config.toml
head_dim = 64
init = "orth"
lr_head = 0.00671
max_grad_norm = 0.5
warmup_steps = 200
max_seq_len = 1024
dataset = "wikipedia_en"
Each number is 128 + 24 x the weight over its row's rms, rounded and kept within 0 to 255. Layers, rows and columns count from 0. Numbers have three digits each. The size before them is the row's rms in percent of the matrix's.

# layer 6 attention query, 256x224, rms 0.0636, rows 0-62, columns 0-111
080:138129118124111114122157165114165110105116135171101163175116142161116117069145080160124157147094150155135100127147109136159107133179113096115116122076115138146108166123145114120130136113112122149112098108129091151151105117143104129104127091108119158129140127108133153109193104154125094148101167097080111128125127134133149097186133148103
077:133093097136128099116164131104144119139126182078125078145096123129129085173136175105126178125128094136111085149188102101130112113112172102150161110178106132096152148099147137137086092132125148123109124082162112135139123121088153078144143125123140155083114091115110118143115141109109139131144117131137136110121132131103145100113140114130
083:108129139138179135106147122147049130135137138137118146121118134115102117150162154111122144117134100163087096137128094133089169165076123139115143130133104104145129117123105103149106126131178132136169095200132142114132161081107084129098112115106149124114130161164096098142111139090137159141145130092169127111139141141115144146101165163154
091:151128144137156095155130095127100179131107125103124147092139158140134143163159150110085120105128094168107121116168122143078175147112147164090119120152143133127134102125123125151121141100170115128098129156155141126159134085100138134135070088165165112069116173144142117149127110112150127149113119106130165130124121117075120153128186136154
079:151104088109153129151133118133105175129131158152183159142148139101127120159140161128151109152138118140105116157072107114106124126186145124127131138115151128103146122098099147115141134095144103144126131145111149159141085140146136154162169097147112139099120091136151101152117104141099159152103130090129113084123150151107116145124197150119
095:109114138134129129153095133085108127129137137110140115141127098109151084100129092165175111120145109127129101137129131116114074129063117133149136094151166124158125127134146181135076106141173108147143111107128115123113128130164094130138135147155145092136149126067091109122154148133172160142142140135101131146167116124117128083144084116148
094:099112170110126109122145133109162135122095164093093133104116138104173104126184144136113128094097107127128149090148111172161109069132098180112128112095143134159162142141136133106143133104178116145125168126112132128137142110121121111146115132137140146126128131131056174131092120121106147142120091116162121126145107095116134144113149145130
085:144139122156109092118115151097140126124089083098071134130138108136152159076091061146139126115130116141165145141097080125146171124147138110141121127138117116130101111109094111103146143094151116135138119169126124065136157113113130123163113124114125137141119140121123121114140138127124077135184140149146168113107156095112122136108101111147
096:110127123116135111096106164136149149141112094093115150126139139185133124120134145105117153102126116133135111120186118121112113214090143101164136128136127138128180149125162144152135164096098134115146102129143115110131130135106106119106111128132133130110102149094145126100126144086123144138160144185112130152156106161103150120105100111170
096:150141117154111174144136119133131119141138179102170117152117163095128086117098108152157125136155139128099111129099126096120130125116117139122131108155123112115146149149162164172141074140119138147118164115106116134113120093136162148179112138143137159103083116085098121117141140114109128133152160137148143148133146143166105087143097176105
090:108122185158121132092063117168142118106095107088090118123151137109169127162092151096147072147103133158143121147122136139109141094105103164130133126155137111079138133119166084113160116120117132159110123181132129137134103143124116141084123149154132103080108099127134118141119135095117149146158141119143150119131108092121136150099139163136
097:121122132108156146089118119177144140105089116119142128103128094151108137126141150137118113133117088124099059134145143122125145121084109128142121137125128089132126158153165151149123153096190113094062158108127151126174124059089138113130103152142145066133152149132142178083124102074124117107137088101146117133131112128161070137114169129133
101:148121154137134166148127084141140086117135134118141110156134147124137126141091141193169140135115183126142152113151167129166121092143071127111120122121172159106102153173113103108152143133109116163093128098121129168093132130153117112164108125103113115115125116112083092129133152168090101145125091112135150127139158128165119108115143140106
103:128160156128129109145101115127107119105134144110144135123123105115136124133181096121099097105121161149139139165079103143109103188109117108177098129148086109176114130108153131180097147145111143121119101110143092104107101075102129109143117117137110131087113138128143131087154189095137115108133134091124101142115113150164156130153070120140
096:092166097140111130175124113143106124147110099126131113140162173158140127105186128138110150121107153140146177099127112114126146144091130140136137125158086121152139111093134099123090134118136108120091094174100106134118137132090125099090137119112090137129153136125174095128118095105099130160125116192140073167119124133150129129110193109130
095:133148115163108132166124117133149131119144162111076109115145129119176125124136131115121137145151109125118121179129138131142114150122175123093116136112172132116096136117113111110114151114115127144129128144151128120146140130129118181151121121137135104068116069136120162069096143101116156147111134143138176108121151146101114125112084130106
106:117134099108128159171121118148122141158120119195120109126120111131109142118151155108107142147150162115099145115105135100125122089179147160086155105127179136096161088113180149130124137123150160094117165100131113081144151106094107138126107108137132124155154149098138109159141112118112148132100079126112120123113073144107143146121128149150
094:121100130137138111092138138121129102128141092165125084134153138137118150137069096156167145149129113130094146156095155148107116092171143106098099134106143162162121119139132104135170132160145117159155116120129085106135104122089109144140164129176128127125077069161127123126119103140144124095076166137124101083176128121149157141159162146120
092:178147174129120122087134176103151158120145130106136151176109164146163105150122116104123107136137152123077143141112119110144114129156149149143111129120153087109115110115160128135116090127128146165121150124151142119094119129156122120120112112137143106101115090069148128173142149136133189145094109116140109119124122109140166070111095148110
094:176142139128127127093127171112124141106144076158128146118070155113146153124133128109090124132113128134077153089130115108124191155108106145115136198189122137106126139157110105136090145083076136099122160129116147134158185087137144096164118143110132103142133162138130126135123103144099123100120110136147130179122108121079175114100182120135
093:154142150141132127114115104102134137078135112181092159123136157159158168209119120098121116082087148135128143124152138154125130092106103154134134124131155159152138116143152143144124117115083102118136090181135143108108145114096147138137129147109087169123120106134116125126119128126157149135136131123132164137121152128173135094132144134134
101:120139120122162158134138140115134094157122122132093100099118097160102076087137118094096138104125130134173149108192113115183118154135103153136080141163113140122131136104124135117090155113120117111079077130117093119123151152110100126058084109140099141133133168155131090155129103131094134169108107138174145159135112153084100136090106145168
099:137133185128160137134150135129172139136141106156108112133168138113118112153191092140114143127151144115068137141133135070110140133130106130116147162171125143123087104136183114145129107101142135097120143106123125106126117099094140170144095123139082110109138143154131122150118179117106106129077124138160107115085091157141119157120120104101
097:107119099119153120129145104108118180142153130132114113185141094130129116132126086141151125137132145135167196113179137120132103144161095153132118115112105140153116121157151122104176115143116139121131140120127093142145084098115107137101131139132095115158110116127106108143159103168125119135132139123163111191182160099135094122154156135099
100:146116090105113135114112118085124131154109113107136151132136095134160131160136141124110134083122156127156155143165166149123091100119117170110115149052112128141132157153142102127127108104114126107147090117131130125116120126136125131147131126152148166176139092128115129074132124128146132111089164153131095124131202104125113149120180144122
096:137124157119119164111112082116111168113115183091192148149175159155139145121124092124161121109150137113144138133116139131106128146182114112173103073127142088121134086111137090127139148139148127128143108137132090137138156121147106119101175101139173165119126107150139159112136146167103128108128145119128099102141147133126121116128152166101
096:138153123098119135110097101127097154087103130126129130124167127158156135191107110137120150117132137125166140186195121146118101126128129140095155143159135156082104186101123147133107166136132111087077116105111103156114130079088171072125136147147097132125106119131103083120115134101165102110152117139117116116111116147121109114169155117151
100:139125141071125128133125121168121159119156114120097143141118123112112166119176134128088130156125138102178115159120143114121143149116123104113178184139134111121112145116140155097158099107090121084092136138113103154137122106104115138117151078153142108146110126161118145076119149132147159128127108157086073129145137127082167162146085132099
087:126156127134168143094111129113131144111161154137137157136130177114139176145099104150125113125146163131126101114170152072106113106118117139133108160136130133140120180134140107156169119143065124132132143157143134125155152157104104106133153111152113164118062089141119104121118156109152169144102133133156145155132173140089143125085113125138
098:110126154131117163138084095172137101153142090177113146132103149101136113156140187125116136086095087131122098152086133130140113135085152144131142088131184107167173097110098153099140122155142109129124137162120113136116123123127148121114098152092123126121098135133164120130132160123134162155112139139131143097106115142109149118111147131161
090:124084121116136107161147130149109155144144135120100099121128127121149113068127150104099116179117156113147160162136124130110115103122134088125126122111100157100113156143136134105139063089073139113137176096092157131131176115173126103151123126116099113137126168169082120123095106151150094161156122157135147118122128114151126083126113156079
093:113127137115151150139174177143086144124117115089090080163090149105104132158163075110114114156157124119123088124133130144086081151125134138074143118117111148146121125126148133153110107126139079110122139166136099164111146125117143122088143170148155142128112154120149128172094126086104137143126147138118092124136088128143151120130105157089
090:114119093093152103173107120121093113111133131137097143110113101115125167113083110130147066148119147142058174092044131132152159137134113138118136127107162123148106115128088117124114119094120138100149150151142163130123100106110109165134108140113089104161120109143170108134079131120101131089124100102159121103102124110120133144126181111133
086:185115097178124146093175129163165098123125161123108134128151069131116103110149131148121151087132104177152136173161098120122135135137124116084157142129108162149094133145144128136096115128067137132121135108082106153118112109149094087109103170137195153141106132103156155103186126117151107135126138127114127146170103103127119124115107119097
075:168144114136114139102141169130109149091129138112100145127120099144122108103144113106134117161110118118128120168162116064099108169134146116132130134146108114163110141139082140137110167126162155137114143080081155107147111154098114086137118117147134126117084091109170146064192139106138119148156106177100159135114099164126118145101139137120
085:142140101147088171079149102115154138165111153106044170133094091153125119134158133097126134120106102092116127147128099129076128135145158102113123169142063156141115131105102142084115103120116128139144164135103144117099129136131125123079160130086111140111130107106147139080136094126136093105164167143094125122149115109135124153130137126125
084:081112148107114167092113127109152170138118138140087122126108114141101119167142112129130158105150135124104101157103095121142162188132126171080125120155144139124125150158122145091092158100128125091114139148124137121153130088076141147126105101142147105131099130125144108110095125114121127158111063091123104097109162143102136145162186106157
082:109110124097146120115139096178112150138146131116153125098086140122093097114151103119116124116149171116124111142105131090082169146127105120133142133106122122135111141160120113111141111166104137074114103171146193120112144103161133139094119114156129080126141120105192161160162168130161128142113151097108163113120112162131124148155151130107
097:092134119115133120133113159159136145166112118125143131146059145174113107184132139115177179128156112097138105115164119102152130154118137131098132141119157141065154171136174141141133169116164103094115124150081106097102125092106136117072123156119110061114148164149136151145122138069135129152140126116130095121115089174118164128133160117150
081:143159150103112086141148147112125108107179090140100107152142137092123126115103075121118159109124148115125169136125117111127078129124146130127151135163159125149141121143122120125116115097089135121125128121148144119110187142170135084150146116114133130075127104085133143112191158128129134135112144159105137150135157129099128102140065128098
093:177139082151130084113140148110117093122170117145135128133134147110161118073088126144079123165150120141102160098101154132092140091100135106167116145107104110150135072159105111107114125140092177113134127158169170101118165107141132151137115123073156111118139158089126112100127131122175108103141126145115152148132156113131140103172129102124
094:127115173111137157158101149147084176143088136134188110124117107115163158137155136166162098102128130119074135117137132134116085162166130116166108121107149128112152104107132147117129127125152124141111079105118101157138111115090119105116126158118089117131121135115150121158100105179114098170148126121100151143137096160144124145153129107197
092:132123086163152115137075127095103136175135113110081165098112153169117152110129143106093130126106063099166098110146079151097146122122128160128130116190121102110116126111159154088112156116157140082135093172147133118102155155126162127114136104127101135111117078130140122128141139095158125127145127155122154129082113133110091093115150091143
090:116128105141117081084139127127156119124132127096158109115088117117128121116168140108083159141117129100118127125155088102116107148069131088146122156157099121141191103153146167073115155089114125116141107125114133104105122129146116157134117172138127081120135118145105152093125090120114146131157111152084097136126109083121124109120128123125
097:131121123149127138123112100135119132120108115106157090126087123131131177124058137099145132106101102106111120104137137145105110110179132138108125152122140108154127126106131143124135144091144124125075107103109119187108082145136122107100170120122097151118143073145177133172138135131089175141109121110132129128095149148103144108151165126098
098:101110144123118143161104115129176149109111096165136110121146131184125160128113112131145144148131158138156120127068140141168119153154154106147095130105136184119151147109135124144104193148158121070102154100142122100119110180144122113094153139141147144148120172140115125087127098096109134108114140153189138136142124132145111094120127112112
102:147109110170130113151117143109158127147141160109084096130109115119133100084190111094111153142126157133086116095118107133090102158130113111155120098144095088184118130123112133141099102138115143121145173156091109150077132141127143148144125132099146126191135064131092118084127136143118090110150145128122183097137155110139121113122082139106
101:152127112135129119146121119128158118168146114129092116107132152106138153090113152142126111161143152107090155116116139091091120158131145109133101118163140112176116144147085160154160161129114153086150144129105162144142152141153123104153143094104132155150132142102120142149096116150123152131075121154167133112161157149130126117089097130062
104:123115145187131128132123157146153151087093109128134113118116112121123163132119102127106126136118120089193190131085126144186116156135110100113144128124086132111119140140102084115140158126124109113114150121171122144112157150134129150142175149140131156134119124140161150100130135105122175123112129142144096156118106098127119125116167113127
096:152110154116128145098145137099119141088074116096109162139132133071182102123147141108114083128118078155163118122168103133111117144127172134121087095114181140134117128106106085123149090129124089138183150153112131123145167184174144144129134149122153146129112115153107155112118067111115156129160126140103131147160141136104098146114113125143
104:143111118167127148150125096192142144065121107118134071125208108114112135163056116132134119150144089133153107116120123141085141115136130139084088131112156126145101150124151113146131156121157118148084094157123098145189140136136138128156127160152137124107158099173129111096115153085132118088124140102120109103116177169117122140129141141126
097:141129158120148108112100142106078136125158154104104150102140104127167114084123131093110136144141154156133116151143092150085095127110101152144147158123134146135129123116139134109124158096188094124120098151133071109099096066114120111127098100141117128129119154116128109102137172104124101133120142106135133097160147105170126217113081172128
105:122086122106134137131108087137100111107132139139111089092107087118146114161117135144139129132111137157095161089157090125122197085131083109160119158136151140122113105134153138113186111138097091122090150151135115135107106135138133188107090117134120128127189112126138135124134136139142128090136142079128151165123127122135123115168222152103
092:133117144123132110125153155144119152117138136145110114105123141102155123134103132130113164122109161138139073170112104135148096152086164118147100145157130138199129129111121107156127155098145135125144115123134167114128149136124128163119091101100111123115156158130133133126143127068149141183135117147131066135085113139141140133155094171132
101:114069147084130105137094118150128106157136108170091148125131181109148163115163156162131124135129127130129124154111086182133131144079088126130141130123142142125101107130086126106141110072163111094134128112166168101091128106117131189070108113111115110152129138124174106125110136129098075102116104111121165172125109128139163136145095110084
093:135105148139122135110130134127089144100096089127094132150164104108147145140096132121184145097125121144117151131140139159126090105166155161150114133130120147135157127093146125082137099165141103143155123127125107109130056141136121123105112157124151098135119138118119139131149132132101117146174147125104149132131142130115144152146127090118
092:114129170104098173088137103147138136126078145174174110107128147100109133116127111107123073099096149162124144100087122135117160143121134149113133130137198112115097110112140099149137162121141125110154142090135163124138124128136110120088095129117119138163128098163132179078106116103101129103181090099145125139156085124135141129135158166112
097:109113141100162120112122152129136116194113100128093108124159138123159140091142122108097125131129109110122148122120124110131118152166117163100164122126127105130117090113155114111122103112127111138061139140148135168159095133153161106087193107156114128142119123126125163178133128117073090151157123141102138100109121142136138110103161091145
100:135160118133119101119153142105156116142104129142110124151146117140106142062153114133156132138145174128123209123145151118112129116098143077140135154117107114109116120124107125115157104098120082148121179133104095150117155151121114107089104145100096151145148188122121153099120164097099161139110077117080142123137105153144143146128120131118
099:167144146140129110171113112130075104146104173120091085098098136133167134111067156111127157149131152138126160160113161160123071141111156167145076135133137124112151129107143108114164144106132187136149090088155117107126136146128122077130087097150142128154131143129144130123130153161159167137137148129152113149097100121131146110165152138125
083:140173105116120107123143078061148148070100111139145134125136144100117147105149126099122124133113114092100129124134121103142149133137124120135130163138137130145160107133108147103159093171081110099120079122134140136124122118149124126128130076079081149131125105095150105151139125124103113196125128145107119143102158115113112113158177133161
096:113109129135150119100122150128152143156148143134107151137142147084165152130119112116125109144139145127098118141161146133111132101104179131135142182145101159179127167127154138105164143123174063103132113141151168127135158085130120132147136147112130134126194112134145128114117173118136128134154109105118145136086136103117109135134093149085
098:108149123130143158086135118116127134154140118136124140149118189111141148185106186110148130153126092142113117146113139097128098105122127150140095139116135125139146125114115089104124121177137074110119155071137123159120132119132158134144135166154164135139215093110157146132139167076167123125126158151154126096107110127140111106120117094115
# layer 6 attention key, 256x224, rms 0.0665, rows 0-61, columns 0-111
083:102083142134146155117089117167162120136136167144150132165125106135165123124136152153118173127096118159145159105138115156152071096143115121123122134115118127110115203130123090114143135098126157155115104115125136161147147121153162093180143125120126131142173116109166126130134137127143145124112144092141092111085094109119124096105103124098
079:170115101099136113149147105156113157123154094138120111146146128090116154121096127151157142137131113133122138097121136171135146160150137132141141131100137151148143134137104123147132075126100159134172150145142139125166163141112107145122150114140095133133130177118115068139081170153098115076078158131105130117117137142159131144111099106109
075:136168137129125143133131153139154156121133123151143113177132120108122144137028114106128166160149180120121123116140137158152133134102146119103120120113147156121170127147139130158166119153113125170126146073116144112146142173137144108152128156132115107134139157112136084117120149147112157113134149164122131153083138132168121125136133135135
090:123190107123120139131122142120150116103132134131109139164122137070161136141089123128138134125138140096152083100196148105127075139155140127156129110146121124152162160124156118092136135141103124119127137123133134158090145127157166164101142131145097137123101122100106119143098112169091101119146138153116155116112134119164112174122171116073
074:169180158123118119125129144090112168131115127149137190162146176104120113142129116115115127122121138109135132127150110113124154147128091126112096130113143153135164107122173111148109098121130102122175121152123116104165135101104145053118110122149120146126078102125107104119111135134165128162103144146130117118103140159128115102133131208086
091:096105066120118168088139108120123140155124159096133099137113155173119146078114105158130138148141126119151106139092125101124169118163168124146120160125136152081116133137104149126106143124120114105145112074143140117096129109134147140128121135153159143134092150148149106137149155155115126145153146127123123102135119145155163126124111090147
095:131113114158151089105167104112135133141134168102113142171171068124107120124089107137126124156113149152125127132122140160133125080154126113125105100149084151137110149127098136134131108118126129120154137087113145134104130126180104131143149132146114187139107124126160095131121096158111106112115156119089128110103148090171109076134114097086
084:139105110147137089087138144172152123159129174146128130112130098133135150087109147156105131151105112127072099101130109130086163117086119121075145156161154176144124150154077088145093173137114102115108137155107143110130158157088115113134112129143119120164153120119143116114129154105130116141084145097168153116139132128083180179127109128101
097:097120137111131178134173159139155120107115161116148104125138162176136098133186123103099132116117088141115115148155126153116125122131148099157116114108162151152119147133142165151104125138148095152125137123166099184133203087139137141097090138159158149118140107108119123087117094166131163137138183149152120142175155130098112172124102126132
099:129184163133110147171133110062115152133124091135163148129117117110166101132118114140120118077137104145154122184154120152116129122133124143125111121109126114137147124105160127157079143119133111170120133117109144073119072118136165162130142116173107165142117112156126151129125101147111140149101136137107121140118106112126141155135184152123
090:155118154094121146119125125154185141143114157067086145126154092095140096141142124124143116151122114181090116140169149129104138141094111115140110098154114126136102147150101125163133102081132104114118160158143156099114157116118107112100132118120163149142152121100101122107139136094141101106098114119104127135131163125149161092144101137114
097:116152136148105125135123149100118123115147153145131133119150132176105111080132130103136117122104101179120143166104102171127114135092130132159074093142124124126110145149115090144058138131151100153127185126164136125138130113141155116125088134124150100107124135129100142080143142140112126135110144122124130096129128138138113169107138097155
091:128131101075166093164157108126130146140156102126087113155131117135118098100129125125127176126153148184139141094160108097181113151185116128105159188115102134117145143129131080097144125108126138112148130165129149145077144149163137124117157137118123128178071124141132136137106110142102092152125093146127115089129147103129152107082126153118
099:155129148163091183131109186127144141145120147134114133140148117112155126146163129113158127118110133103104100122130095102144110147119124133134122146090163134179100138157159103150108133171118137130129146156099122122164113101165103124132091134136155088151115094104146157108135154145155076138179141085155130121165141090106087139196086131107
096:139155120130136140147165131146167122135096129150135090156120144127174112109096175142141121124169144100146084162154132138161126104147107131125116150141132141107120125161164113133145114124137139116107120134113123103131164082059140111156080145144117156080149173138162112131125125119099137116117133113162124126147134167142157126121082161152
104:168172120121166106082097135119130113150145088093093152146145153114179113139113125079119158110142098143168148129176159133140126120104157165128110116180077119152135109130135118065148153158144145153103100095108087121125099130109123130177155135096146161126096110113102117132090160147078126159111102120130203109127134107142116124135164122134
112:135190109109132157147190128187105144082127146144112165133115129122152127110091120148125122116137105140125130116113144117109105130179162141153137117123161106122147149135186124096151084169105144110119136153126128146120076155145148153131165112149146125132156104146148125154109085147173114088117150118124137163138157117121147113093152123152
097:147124111156127100102118133135121054121126111115117115192146153134160084104091103111149089111117110148126159077148160138116133116130175107111124128143126169118129100124085134168167144188138121124099116126105139102092085171136124148128156135086126132116095133130133102136103141119145088147111116131147116105145144135135138121117098117110
102:104156158155128142085112123094173119131126102138106155130084147129142151118087115104140110140138109122094123157091137154157162103134129098132114117169158100097125141077160126143116114142166079138154186112165129126130143135123164129116137127143120136145113122113170185135134110154149144139124117140131130137151082158148149125119121119088
094:095151168129118136133126150161087136090123118157156141114131108160110144147117129172098115119134122151116122093120136128146141110117123177118108114155099079074139139147119122127114152142119134106119113089126154149092128083147114135098118114152140111112141170084159107158141118172141131098102099077143112175147101111126130147104180120158
094:158086132124097104099158154113137150143125120105155163155138160132136129144117158105116125127150124166099099129088154172117153159121134149093098143134127134169114096141189130120136129069168096073168123151138124093120108138122122125136086130106144134138127105144147115139178131076117110116057085111148163116176133087118135099128139154132
102:170109167103114143142102089135126139139136137119154105138106079080141188141110125136149135083140144119108123110159132127123079119162148136112127123127103108144099116093141101134115101104155118166109126138105102097141130164114079130106144111153144167160085115120149080164165102144113119122126161143082142101100112152137097114099149156147
105:100150175122142126089112075122129137136148096175129172107101171136159116150127118092129114098110085125112164105116153121121133131152132145123134150135112120158121129113167119104143185149153115131099113175098152103110120158111147152175115130095115091107143127143150111170115147128114104157183091125161132177100150104127151162127167135148
094:144136135141083118130125106188097141160117122105120138157139140114192137100119147102110099142187143173146146138168080145126143122156098154137126167153166105165099120108078125083126125109117122111112124135134114112170098119151122149120152126103089129130185118133141132152149125094097116104107122179084138134109113145146156141102113169126
092:185149124153139149121105115102116136181118181116151127150159151137159135104134180144142136083152088181159149159138127154135109110096104134074169094083113120110108163145095142126109142125129175097134138099117166134161110120147128131105106118109151182147136071127156113081104122138131119147161100116080170151106138133165083135115111133151
088:107130142134128135115128123127110186156105157176228110164151105171156117134132102127159119130142115165161162153103147134155113132125143092113143120094155149108102106119176117123163202123132143131123097101123125117115103124120125145095088130089137112119141127107076122118136116119127108163132095106158150127104155116155094117155130143108
095:147085113099147143127119129140116101145152129105082114185147133143130103134147114139118164128164108149111134143134136155137106134130118159112125131159134130135108164143166112111130126159132116084121102156132136163145147100114141112156093136121130145149159104106132118119127165111130126117096144126163147160108141147123126152124161070122
104:160084113130142125133098102088097112129160100128135110110204135108104068141140144118110100165132174100113173154130105059146124141110123143129110141178151149144146152119115085113104116155097123098110107124122124171136123089120118147185071132118146137146112131088132179139099127118095106111105131134137118131126122074110138166126110099162
088:143128172113200162118154081126135130120129214135128151092133116114162109124081125103142132084141155111112113165106152102131167135152115115111091123138128131145119137142123138117110107111102138075104116124125151149138160096119130153096097120112092139130131170142107120155133149114110120147095135087174152154163163089133163143090150172114
099:135102139111157170087148141152166080135094099100105109110076152094127131138127158138133131099115145152063108101087150140103186131107148170154164136124178111144159117108131132129133115127096116128133136168174136124166136150081136148128107128138150119095141130126170161094158150104107149125054086110140151174158156107128116137124119124147
095:137154133148107131162138143127121146144109079112117152133137109133128134143104132185104136172119106111160138137170146158127109143137144114139147141147143155108186167130112135110117123088089090134124108110132142170118115107161128096123160090168112101107125143152126094158138069132144138143131148146135074136088085154105113156124108125122
102:129094155153174121113085106135112079107123119108134115129127145127156120173119078080110102132132103116134145127153062123126139154091170106109135113160105120116133095074100134146078122118135075147131108123108134127133154123126141135135141110098166139085118123096144144123125127159129124110142136107108129118151162133132123134123148158112
077:115110150170142097108143128130145100124131159128143132104137130138115119109176122137039104062127131152127105133102091140152132100115122129174142145144092126137129132142110123181144161109141084120148132124158127106107113092126143130125103102110099126135099112158136141133125120165104160130148113122125159150154111152128088143079110159151
074:131128146103143147124140099137160122108146124088114146129117139122150165142130132132106137143089130163161087097100105123106107096128165128152110123076134117115080136116123147135139185163144148111141118144096139155097155121124115109152156139149097169142123132139101106162135135127132112106103138101088097103141075163115160114133092138121
084:142157168122148155121136096140112125152127148088144141134117120134137097133153083151134105067127131119132107141106118173107098101111180110132091100146105130124134164105132107131098140126124130135147136136130142128092132099163133086137158161171123100108159124079119099128151144154146137130156123136118108121111118146135134128133111112099
085:145121146148207145102093124158127130134093124105123105087125120093125179140097150155102092099119122150122072124117159177106122112090166149147133109144113086146088127164114116165105135137147131114096095138105136144123138068113108121148145156163115143124149151103119112140160182121153125157080151123106131158133105131147070130117120151111
081:180154139122135126151126098138117093099162142122099119150134100059143149118087138094168117155126134118102122103127151130149123106097124102147104107107113121136134110103107131158170099131100140120149102124107118106132110137153110055137159110132135155142128134154151115146109142137106154145095125126102147112142134138132141098152116151112
090:120145146148113108143150119147128148121134155104131101128152136134153111113112152108121130143134145181158133172145144141136123114119112135144118127147167114156129092115165173107135134137151155177145067086075153055139107120147139137089152115155127154079118107095075149140134134138148142119169130159162082126120105142130086136118078151136
078:123093124133111115093142123142113140106159159112156116126125125146151117095164126120065090121128130178122187135197112163091145126121135178101127115147090103160119151118139110088160096103139110110158140076171116127102158150167106101141109163119147165089112139131141153131144143159160143105117128117140147145142119133143104104073105143129
088:128103123074125112143084143141105145144128140116107152111086120144122114171143125178108149086148098113144096107103125101097136106139131155120156117151122101092113096099134126106115142115195096093109116100124129100146086129087130134118145096124119097065094120112146149146117115124111097124131134115145126131140113086128115112147188102152
082:103137171105109096128167134118124138149122135168138107098094146142114102129120125137117132119141102128114065153100125115145128145144087163129137114154180140128166155131200109094128161105173116148113144132155154106140138101099127133128124101146107139134164147153118103115135136136155095113126113109196127180123110130146144196140098141089
086:153112161164119120147136139180192182134094165124150108152117110083143169085134108114159133117145128123126115116134135163124137082122129096114185126128144125086120140110148129178080125126152120131146142139101102085133130107136099123138133075141132135138105112089095167090136092094146118099130140141139143122116166124087132129102077164124
087:094105144118127174102115138156134109157111156082115082137146123121088110104134144127137126127116147091162117134132142165148154101110129137151106114158117120053136170145143119138153144134135115123155139154120095160116186136113132124113105154118161126115126124124075127125164144076122160098136145139140153122171101121129120124125097142122
096:107140134108125128125115141112161103122131159135134098127147128150108115139154140194140074102118094139158130125145111146123116112124100098104108116087147113141138130130156121093085140154155147118117140082134107130114127102153123105160084163174159125147139075150120144097118089148126141146166150103152150143149100122165084150093116133150
098:138155165168133161108153144209188123083106127117155145131084150145109183120104119160139131134100147123125131115129155116130108099115126117122126148117183140078111134177141146113115136107124145134093108143117108127110172129125138098097106143141122109137162135142115142115168161094103161132158124130136147131120100167133130105162097148136
106:101142098146111092107106119106120146136184108127099064182148138121151116114125140113111141135105168149137152102166129122118118109104149104119119114138098146132153104153145153115105148105108122182154120140161105141147108123118106108146104132086117165144118151130096108144131127162111173097094151158118124115095127116101122136140130096163
100:113113125104121089138136126132148135120125119134110094120121148106120173158124130111119125135134136136156121123081151131139155087135118157149174141086137114129136078070146098151116117133124145149121114153148144115162095106125108157095181148119128122130078109127175083185127137110116101128130110145127117138121147125157119145131126166156
090:129117112117113089111100114124095167180126109166120141141103148129154183087128153158124121167168120178109146147088113134124171136147153114154169166110164146139149129127110141159140158102126111112148094112160156111128110131160117146101139102113150110146122130140158117146102134084106110158118096104125150139131141124059180083085140127143
104:128166158131132155161098124139146143127096098100147092135135159122074179141146111148123111117111145124091136071079111143137161181094130143175121071168105125118137109189120161152113115107150093146126152132138097116122130106180173132171127140129106115135180163126100120102200187130098121110138119130157138120130117167121110133123120110142
096:154138125145190099113110103130097131153104123135134141167161120116107139135120171108137119100136098156133143093145128118143078150118090104125129106113116114116104135119138170119098104112149077072127164144142125164106102152136087146134134075175111134132112143126154117083106149174142118147119117086112175141165132106124081096126138129165
111:125117148125134125132121130167137088133129154090143124133166103092116131138125137078127121141116108143138131133134106147141103132107107125146101111119119140127135145159130149113132145147107130122101110175152109124100140130122131116130109129142142109121139103135102138105126157097087097107119131144101124148179154111106115107143122132150
097:161141090113109138154077098100158104133189169126119107120140093134086139118117079153119109128120106144145088146156137112146146129138114123120120144145120126106168153099129106155127153146147079144122159145082117136131134099139130121104122135143124127143106161123125146128118111145123115130155182137072175130116158111163090178078090142111
104:105144157161111124155134189166109135096133120107156129121136101124139109128127154101117103120093121129093121110134141121130113119146085142146103137099167156165122151160157139143146128095129160129121143172106073139142135158104133151100105118175133081118139117162087134097120146117186083137118102143142137188132106135168145156151132172129
100:120115138133124128130145086137119101105177125187128138123115102102117151157094134107100140112171142094118160147104163181095090126110145078094141135150155099135142126153112136128147121107120128118122170137125153165168111111138142091128156138152108162154114110132195171142116163136145109135126101139089134137125161130128139168088166098092
101:116080100097105107090134165158123097091144106137103119150113149095106148125105163142109116148104086151121103109097140133139172097133138122131140164147130102145160100170106112186132164111106103164109179135138100143139177168123101112096114133133110112165124125137173150096108112099117127100136103106129127113103112122109113147150114119130
094:121109127139149132130148123173140143102134118127112126165157107130121098104099112107130098157100131160133098127137148168109097134107149148125135116146104095137077121120115144082166103102147144114130166133149139098131088128062086150091142156064122161101105151137144132161104098099130120092120132156110131104102124138113106134141127083091
089:100137103185122108105108114087149161105118116136171079145157156121141121126131146122187109077120175113080171115122144156114148101140123143116137106132132096108124165104134081132171107169084140163146164148144116163137116127127120151158111138100116133155143069117090142111096140182119123118124157086128153113127121090144121120177154121117
102:121132125093104129159114143124168110119135090156157123147101136158117135126087158157131162151124115107111144123076140121118097124165133151163154130139147151094136143122173101182127128086173127151086109116147097140132117140148143150084138142118122145076146136108123134128132165085114118132122146152109117115101129152140144134187128102131
098:151131100104136143141129108079160119101125091178126131130131115120098113132138131138161114194124157131086110153128100084128128154136118065086137112142144137120144130100125105095145141119132107140148127151123147122117134112136148175142105156150128070128109157170130117100143124140154095133121136104144109163137108176170140139154124114099
098:136148139176129138109089161126159109120108169144102145138126166110126164128099148124133139145130118146152140168133140120135103156102181171135089138136123098115142152173086126107167109150114138143127118133138115164129161120137110101141086128131163139108096147104094114127178116152133177093146181129109138151088142101145141146122127093080
084:122145129134119154126166129125111163144099131148152123179142128135119152140123124164132142120127158119087122131137122101138106131119144096114131169122165143139080149154116153124098136068127121108141133154154089125114126089077121148093098147129133139145158157158143121111131154075140137153110158164151081177139143106147166130115130138123
094:181116112158143144119114140155177076105170125157129157121123130107108150109073081121099156157139153149087125124106111123150148134044134126158139109128144117138097165132125176147173153084133122122134141129134131149132150136130148159110104162064104135165153103134140148147132093093130114125115109108137088113115157146131150130087151163104